python train.py --n_layer=13 --d_model=64 --n_head=2 --n_kv_head=2 --head_dim=32 --d_mlp=192 --vocab_size=1658 --activation="geglu" --norm="rmsnorm" --norm_place="peri" --norm_eps=1e-06 --positions="rope" --rope_base=10000.0 --rope_fraction=1.0 --qk_norm=false --attn_scale=0.177 --bias="none" --tie_embeddings=true --parallel_block=false --extras=["capped logits"] --init="normal" --init_std_qkv=0.0625 --init_std_o=0.0123 --init_std_up=0.0625 --init_std_down=0.00708 --optimizer="ademamix" --lr=0.0012 --beta1=0.9 --weight_decay=0.2 --lr_head=0.0114 --grad_clip=1.0 --warmup_steps=471 --schedule="wsd" --decay_fraction=0.924 --decay_shape="exp" --final_lr_fraction=0.0 --batch_tokens=[16384, 32768, 49152] --seq_len=128 --doc_mask=false --train_tokens=156800000 --steps=4947 --dataset="wikipedia_en"
Each number is 500 + 25 x the weight over its row's rms, rounded and kept within 0 to 999. Layers, rows and columns count from 0. Numbers have three digits each. The size before them is the row's rms in percent of the matrix's.

# layer 9 attention value, 64x64, rms 0.096, rows 43-63, columns 0-63
095:527475496485482486501481503500487483478505530498508519503477549523496517467516449505472528453474528504454445512495536482492486516513512535491508490541479478475472510463477479450468479460472499
094:548525506470524512531489513517503463503494488486497492514481532524492505495457517508484518485499491495496498516521567529485496525455509479499479481463489491511563529497508475509506411515509526
097:466482466474487450488508484490518477480510518466493501462510463490511510480448488469502461509502529496501512501468476519514494481442555485509484498488490525441467486455508549498488523501503510
103:503517513500474519474521503500491517495475552504446451503469490466470490532478522509489520453521543480460472511525511523490502506495493493448495550481513484511503497491546518560487495511502529
118:510514511514525448497499508492464549517482486551487462501477513506466517491538460524480519519542495484476503522468509466452479514520491524501492514450547465472519508489488496538505481527484485
094:494459508492495492516556507513485473501487487481515539476478520515491503494480502427472501447525493460469468453483525491469456490488467512527493512474496513487475461502513538486476482510472520
102:465493509479498504493512533502473534488504477469504475460473522511449520510471476536462495473526492466497515534492504516511512533443458510531519539539499501537532486496485480519466512490501547
095:485508498531489480492483511516519487503525500536516548509554489483533505537500516537513458470533497546462526529532486553484450484472480475475487489469475469491523525510507478529521508497517494
092:506535508531440512484506478518465485513506484477496545492481468502503471502510491448520510524492518490515489516502454506490533503485473455498501458497477476537513435504532534511518548476485481
116:507491510491519503527531468497485499501544486506557514474550519484483530470483489484476508494478491518486486501462571446464485482554506496506476519468493491470443495502520511529509492508498484
095:493478531445479413494487509502506497496554496534535516462502485507491509496488558491465493484516486480483500499519452486477502507454485493518508477460503504493517458504470517510530510486522494
090:483479501512527506500531458487491535503464486495539495526501473473476480500544516506494515569504459489503501487521499512497501505526505494442494540524505514509474504517574523509524534534523531
099:524510490507483495483534523539522445488479468468526541537510515506493492511498491510550516476479486508502555557495522528527498544487512514480508461487495499523520465515477551493484493492529530
099:494494516533504500486499512478509491450492465547465511510504470521554543476501472493493457507553519472517524511488549512481516544519475527444475496537480486500487525499509526477487491520486491
085:482480507464477497465513500576485473481500542468492521513529523497492523538499502491515494485516500502515481507481521544548474489501498503517486474467527513560536467464487513481501520468512547
102:502508511492534477471515540491494513535504516563478495462473490505485497475520560470519505476526515533486513495541486497466538457507471465523518506495488488427491507472487523491521491503519509
096:505531515501488509465436542507529450477530496495470482496506518496523515465479481525485505492488541501480447493455542498549485525508517500503516495511498492499508512542480487561476505471482481
092:529538489483502535525521489503506510524456474528541528535500474483464487481519502534499461506500492505536559514473455481464525484482490537472530491540499523536527505480502475490490499525468484
103:487491498509509447501496499497567515486522491558516470446490487500501468519523458552532499519498508489524498499442496512510512494517521467519517500466481543518478487521504506519530497498551508
094:486506492501524506469505480514491559494475506509486531502479446522501517455471524508498472479511522459513533546507506529521513483502471512492492490534515504478529560477467553482462477530510522
098:486508556487460517545477530501516466535510481536503472497554500459485495504519523494504526530500450509474463454514517469471505520517509451527481532456494474501488483495506493506495498493527487
# layer 9 attention output (transposed), 64x64, rms 0.0883, rows 43-63, columns 0-63
085:520483466516479462493452542493536499496482516522498535488517488529501537486494503496491497471495490485472512477419495515517494502456539543487519465509486528454511489489508487487514534445503510
103:505477436520532516499487526501507520484469475476479485519543480472523559513521494489461506539520480459518530507507499521509506468452501557483509506506526513510480527513487535490489476545490502
108:500488509513524536459535490522444482507528531518511497494485497484474452497499488477479506490497518492472476464501476469443552533493525524489488464455473484505478495503500541492491465475538527
122:521512513503539534465472517527478531468460502492472550478470515459476521482463504526507507483461539457513474498508486492511501463469444462469510505489486524493522507455494511498479512520508511
104:509506498498519489527443486499506511492465457499501492465503500529485532498492464509519492522544523492492507490472469517547390516482485473481493485504502496481505500487502509483506540456484489
103:520481485505490491495490525529470439501503492522468511514475484540475498485500524467472514486527517461495493483479484528509449481476501491506545453461508493452480494453457530502481501506548484
102:552448497467546481496470515497514499477483489513526468505484486494520542479453476514458512504494536481489486473482528533508467477488493488547545505512514482511521507436506503538478508505501511
098:496540473524510505476516435532502518510515456499490499561522523466532520551487513495471485486469506492489536499523491516503543517493495494500485508490500473547511503492504519497494448512554463
073:468527515499476523497519507489470490502514491507454486516470491488486448499504527500521536524464494482482477541560507479480544488512500443506492499507481474533532482484517471544497463540531486
104:481484496493474487481432505517521479484529475516525496473525516526491512502514504503496496497505509489500502500487465516533414499471516557515518481474501536471474480515492523481485553444500498
102:526475493484537469459446490498538476540523472511498476508471467478489510497469505463486492506515518513474518474560470489492457488481505508513513477468490463513503453483474517521510478474510452
109:522518526471503513532503518491473490454532511524532492522479543488476473474480494515518490496509527478529475556540502466497493484579459489512473496487491561516464489492490501496500495479502496
101:501499466543500497513542466481448505499497481453505486515523462464484505477521524497497509487465494484505504530518526495492580496542514477487506521482526493507519510524486510536482448530539504
108:495542489531486515503495525484471483464544491512457517492527502539532566474472488473522484492491537487498460513464506490524495547488502506457479517520491445537490516501468495515491465508511500
097:519499445514506487491516485506510508496468497485513503498436475506500521546493491489484539482454482499491502497534541515470554497554518468503499499458539507518527486471464508526478483534537499
098:530525525528527492482450488515528455532463508488476513492488505469480511522509527496515487484521545546483500497514451449507498469507514487506514522514461447475476517492534503504538493538477480
091:469498497510476498439478462512483527502518506471523507498500493497506522500498480496493494514484486488507504460445494494545487526439479533474495534530504490477540480503496484496497516464437561
096:507531510486476513586498483502517536512509532499508476515544480491499490496534508536526484503517513511510487517511526498476495492478507463485512490537529513529474520545510499549492447485490440
101:552510516504484473454527459479482480486527512494519452476503517457476485491473498504491508527509518515513540518485491500435485500542459486478481512459448511499492482522491495525508498480482547
112:517477495504535503522504486536464501515480534507490497500509466516491551504500481501508465500491532482507468509488479476492585532533503473497459496485530438514497538485533497507480469544501503
104:492512493513484529457446547492565491506508483518523533517495514538482469499493512508520517524532481510499526504513508475530448475473476517489556520492503523517505486521462526482490542510472473
# layer 9 MLP gate, 192x64, rms 0.113, rows 0-19, columns 0-63
119:513463511476541504477524460522486525496486461507507482487478532477504483499468462512494511497460489515447488564524469536465471509520530490484505552512514499502486470472488509494455507515464509
098:510476489541477484480497495510485511490518489512489462501455494523450471530517497527505515522485526520535536522529497511482507491450501531486472517496477469502525514542475506497436484441477461
102:489470472501507436510471476515517523459521483532530485494519531526482492491513518482489553510516479455520512510472457494498508524459506500475538518500499532463523532521489497474470518451505472
093:468472534514493529497521485530534531514502526492438529483543527499495528495515509478542518519490424472518515506471504538491459485503495501519515516502512460504505503520478531537509513506507543
102:498488529489492493494512475574518526515492527492483530471486510479501549506515477485504546524506502489513462518488512472470482529509515492463485556509472466474541462518537486482470477468476498
110:532454541489484502485500523496499546478507498515501518537492476522506513502522477499534505558499505497487476496448518514470502552498489504499531482476461511562480508526502508475470434523500500
097:449440504488542476499477475528510462437469485523518506526485489478482521517492498498533539471548479514492489486498508488495492514530524526518545495509487454461528509506481497496507475487486467
095:509496505499483507513496518531478490484507490508536513486502506510487527445518525524470483499449496514493514547491503533524485508488454518467471507471499543499508515552507488444508529483431458
100:490440491490496472517492473512470507523488491517512512502489540492496491480463481517504515489458484466510503468498488511520498494456516534488490499547510492481473501572513539465509512538499428
101:486518540490410530540500482490507512511495489501477506468519484479500507492502501503491531509448488499464521524505466538529501492482526508493489513496536460525503508496505488577526504512530524
102:509449486489521511513506526511500513464550517504483508495494495489476494462511534512457454547509476446495509553460484498480471488511504500487494494490497519513494498469503441537508480476556487
098:519476449500517528492488521505439483475531538495499542507522538492499544496519457491495517527525529508499529524497505532454467528524525470514508521500521549496490528463495536503502486493485526
098:478440503471520513507515544483531471528496531495486481511510514502491537489455512536514493517521519524435484500535483480514477477482502502504518499520500504552498483525493468450494546458526494
108:542502471464499451502516558505510547472533498512498480516500548511520492480514494490536512524500501479501503544530517456465482476526511500551514507557517495491522494475473490473490489483463505
104:487471513489526475512474515520497482472517533496494466507471563453463489524501494523445473522451512501491485472501514512527492522499508496464498476435514509518489495528492458503464507525531477
102:505491486525488473479495462489506518493498501542477514492483482545472510488496520490499482505550479570473483505513477503559482528542501525493503495507515520518486502572497497551515528466519523
105:491469533511520484494464524500456446475482479433444478474530501500500501505485521512504515529473492519481492539482505530499528519498514547520493543504514477487522483537518519534483473475508520
114:543493530498517526521462481527507498497491534526504478480511590500495506449496464490475523516466497525496490481499456548465496488543474532498509502540528499494467490481511518491496511501489481
081:543513514517492477501518483482487506492511501494448486492522520542470487473487521509512438485476504501497505498520538497511484517548459492511435436505475496491477533500525510473454474502483474
103:489503544520504501540507526502494493484466504495498501483528544504469487486507539523506507508516483520473461557504525529424482504496507557512497502494499537509500518471542482511483456527465478
# layer 9 MLP up, 192x64, rms 0.112, rows 0-18, columns 0-63
113:484471516536491475465495498444511498475488488549505458526501532521507520530505542467501500514506484435535494546506494507495500464519525500488534507508490522439508507482531534508507531476493513
098:533461494520489529453491481513503524516469516480544493518461513523495483503475472516489524490450510454529506510506510463473512485446528485517461442500508512511512486507464462486518471519524488
097:474510506490478506488485494463507469490540497497517535516555542501484517489494511479499488450482502468520473516503515514544523490531543524486501561515445468486501473506484464494471492449516513
093:502486520518494483524520453460518535491507480499458565439494556491528497486461494502508501454495535542493511512514505468493515462470500511505488469494484465482496479494505483461507510522525484
123:515504491520489481489503477526482530488460462545494503509475485513471518488503501518497477460527523471471474468505467470505522456509500495442482494501499555503569525511550501496520520510469486
109:503475509508492496521512484501517477482451507505493482503482513488484515482494455475500485487478502547524535487488463489483531496513484494481514444494513527449567537463526431471521518518507499
095:509485461531494501537485552470507497484500501519481494518506520478505480543529506493496538534520483504509504529483453458435491532466509529495548517466520511513547503503499497529447495492497487
107:512503509508541527511485494509465502432518485507500451485455510484486484463556544525497507513529516472491506458462495506468492530552518524479526491518511524474501481507516487518509491539498469
097:516511462505457539476502504534549463490470454472519519506520480506464502513528535520548523511523504502502456482529511485540516459484498475527489538501499468510490464515469471472509514493511521
098:467525497528508537509511520509526505498477503494518513507487503498498488500456552446478472476466503491496481533506486472508504437552481525519488507532523504493570529497515520491544513470470501
116:487504505467461510478482523505561508460498509546475455529486495496510507515527483471489505544515513516519459497491529503548522522454498514532556471518509540533502488525507521503501513508527477
110:518515510538518532492513510511529499473512472470492492540500494479495500503520539505537498514473480510484491514561516443499498420519472500508487446509549511528531471525510507467499498502481497
102:508533541531546523527482525497507488483491465460454501486500471494500507486506505447493543497509494492468509492471516499470492513521503527545455475502485481477472523526522557528488482535536513
093:483476485518481492503477475531537502552480521443470463486504487502466443476479505502513547551520515504499493500545516506516492500522465543494539459504509468506510491480506481510521510509526468
099:493478493527480486505506468490522474532503491490492497524533502489478533514493507469488465530471478558531451500516492469549471476498499461518516475504525448474489515539488452547491524523503500
106:445484511475486522503484463524515538520486464521480500470479499477453519501544511452476453485513490534503480469469481485528509531515462544513527489486524494527481505525474483504506547494492512
114:519509531513528497453541489495459483517486442518492483512477546534519535501487518501508535478476494499514508533481518477551480499510478499485539522502477493506514518535447502516541489476481547
115:439477455491532498451529468501499455505482526549516460498474478527470480524452537488503473516510487534538507507479514494466534502481517526500460509494507503494522499519507520461495509497506482
088:519501540534477498493524555508502489530513477553479514517478497542465488503483485468492487510556504516497492534499513538457528550513525521531484516456519454483506496487499500528520508529519503
# layer 9 MLP down (transposed), 192x64, rms 0.0958, rows 0-18, columns 0-63
113:477506471483532513537500525465466490515472486479494444472501511514499490485488537474498480517517492494465508520474460469482584504526515479520474463508488515498512479514500525515481455500531461
096:466535511471537500481527501508492477495464497477479503501510526480498483478493528455533488500520482504463472461486513541529525525556458455487497479458467515497490485492480446528523512494486523
091:482505512433511473516476480478442484506535516524501465494500469506495472475491454527501523494492497494483532455512475485522492506514457484484466453481506482494495506532491474494527487540545535
099:482487482503518509508531440543519510516461461440454484497528482492490494486488459526471498496512488550484475509472508525482501452490511512530518518496504538489504457501486503494514508464549509
116:488531474475540472545506449473507488529500440437498463500500488500462481482539524502471484489526513522487499532492513468541525494470524523496503528508480486465491512496514473520508509533520488
111:470461481500490497482453463493496505543574482472511494486457488460502497482524485534475496502507482483491490488468514497497507515511486543505472476510474457559466502504455516501490492531479475
100:466495508511489506454568502495482480478499512498466495504484478514507476476478505531497459479503434473530474483511498438454540499506521509491510519470489483478519512525487523498515479467513545
088:477496486492525531507488512515479502475483453513503520492536460505539585504478505532484507493485463494541543499485485557499523475480477504469516474455516504496502464494514513492487486488467470
099:490509511472510483491524507515475476523500520512507498501491463528466505476534445478490500529563483505503510502483481494525559548581507493497497484531493533490517535483469506543508509498499519
103:525473464517491536475494498544494497486486501479519478519487487483481469428495518512489491505534487483500489467499479460529541510502514517477532469500458533474480537515493503454446530514491471
116:451526496497458501488476535477500478479497474578494462496479492496521495518515483503530552530546477511491514481491502513539504531499486531508520487505462493508518493488491501535444489455512489
105:508505471493491476463499480482490485495540560482531491524480543480524487529506480508458479513479460522532524504517509481447488463471540538468503503501536486520542484492484509488447495500485505
098:499500497474462492518466513472521486499503480530507485504503476488535469496482467489482486500478482517508510502487553537465514471415506477505471486521461496530500478497502542489520494517460438
099:559509457510496503542498529484480478509479528496561510439487527489486543519488514505475483502500465496459509513513491504472519541507523498508478534518492554516516517467524486516506493496472461
097:478523539498513505500498496445484488463481523512480558466463539473456477537526508495492532526521489516513512512511506494504527555516533531498435514482508533515494475503492471481509475502494504
106:493496510506459493473531489441512480504527435497499517508505513505498461492471489505544481466476509530495491446495480459514522547484513535499515540492472494461472485484480509534544493484487489
109:518510484479463475505512484525546494536499479553485515511455488530535466518477478517500473494502530516502528479482548498507539486508467478464458502519512486547491516480512519469515459522462492
116:480510477506540464505490512508542460534524535496504473507479514512492511562506472529496432511528485479538546492501516476508486498480491499505528492538484501481489502477469549482536515464497525
086:523520513472513516510499471520513536483490494484498511539489478506498576509508534489461484463437480479507529541510512491529506488539496471485478510535527528490509546505530511524483508487462531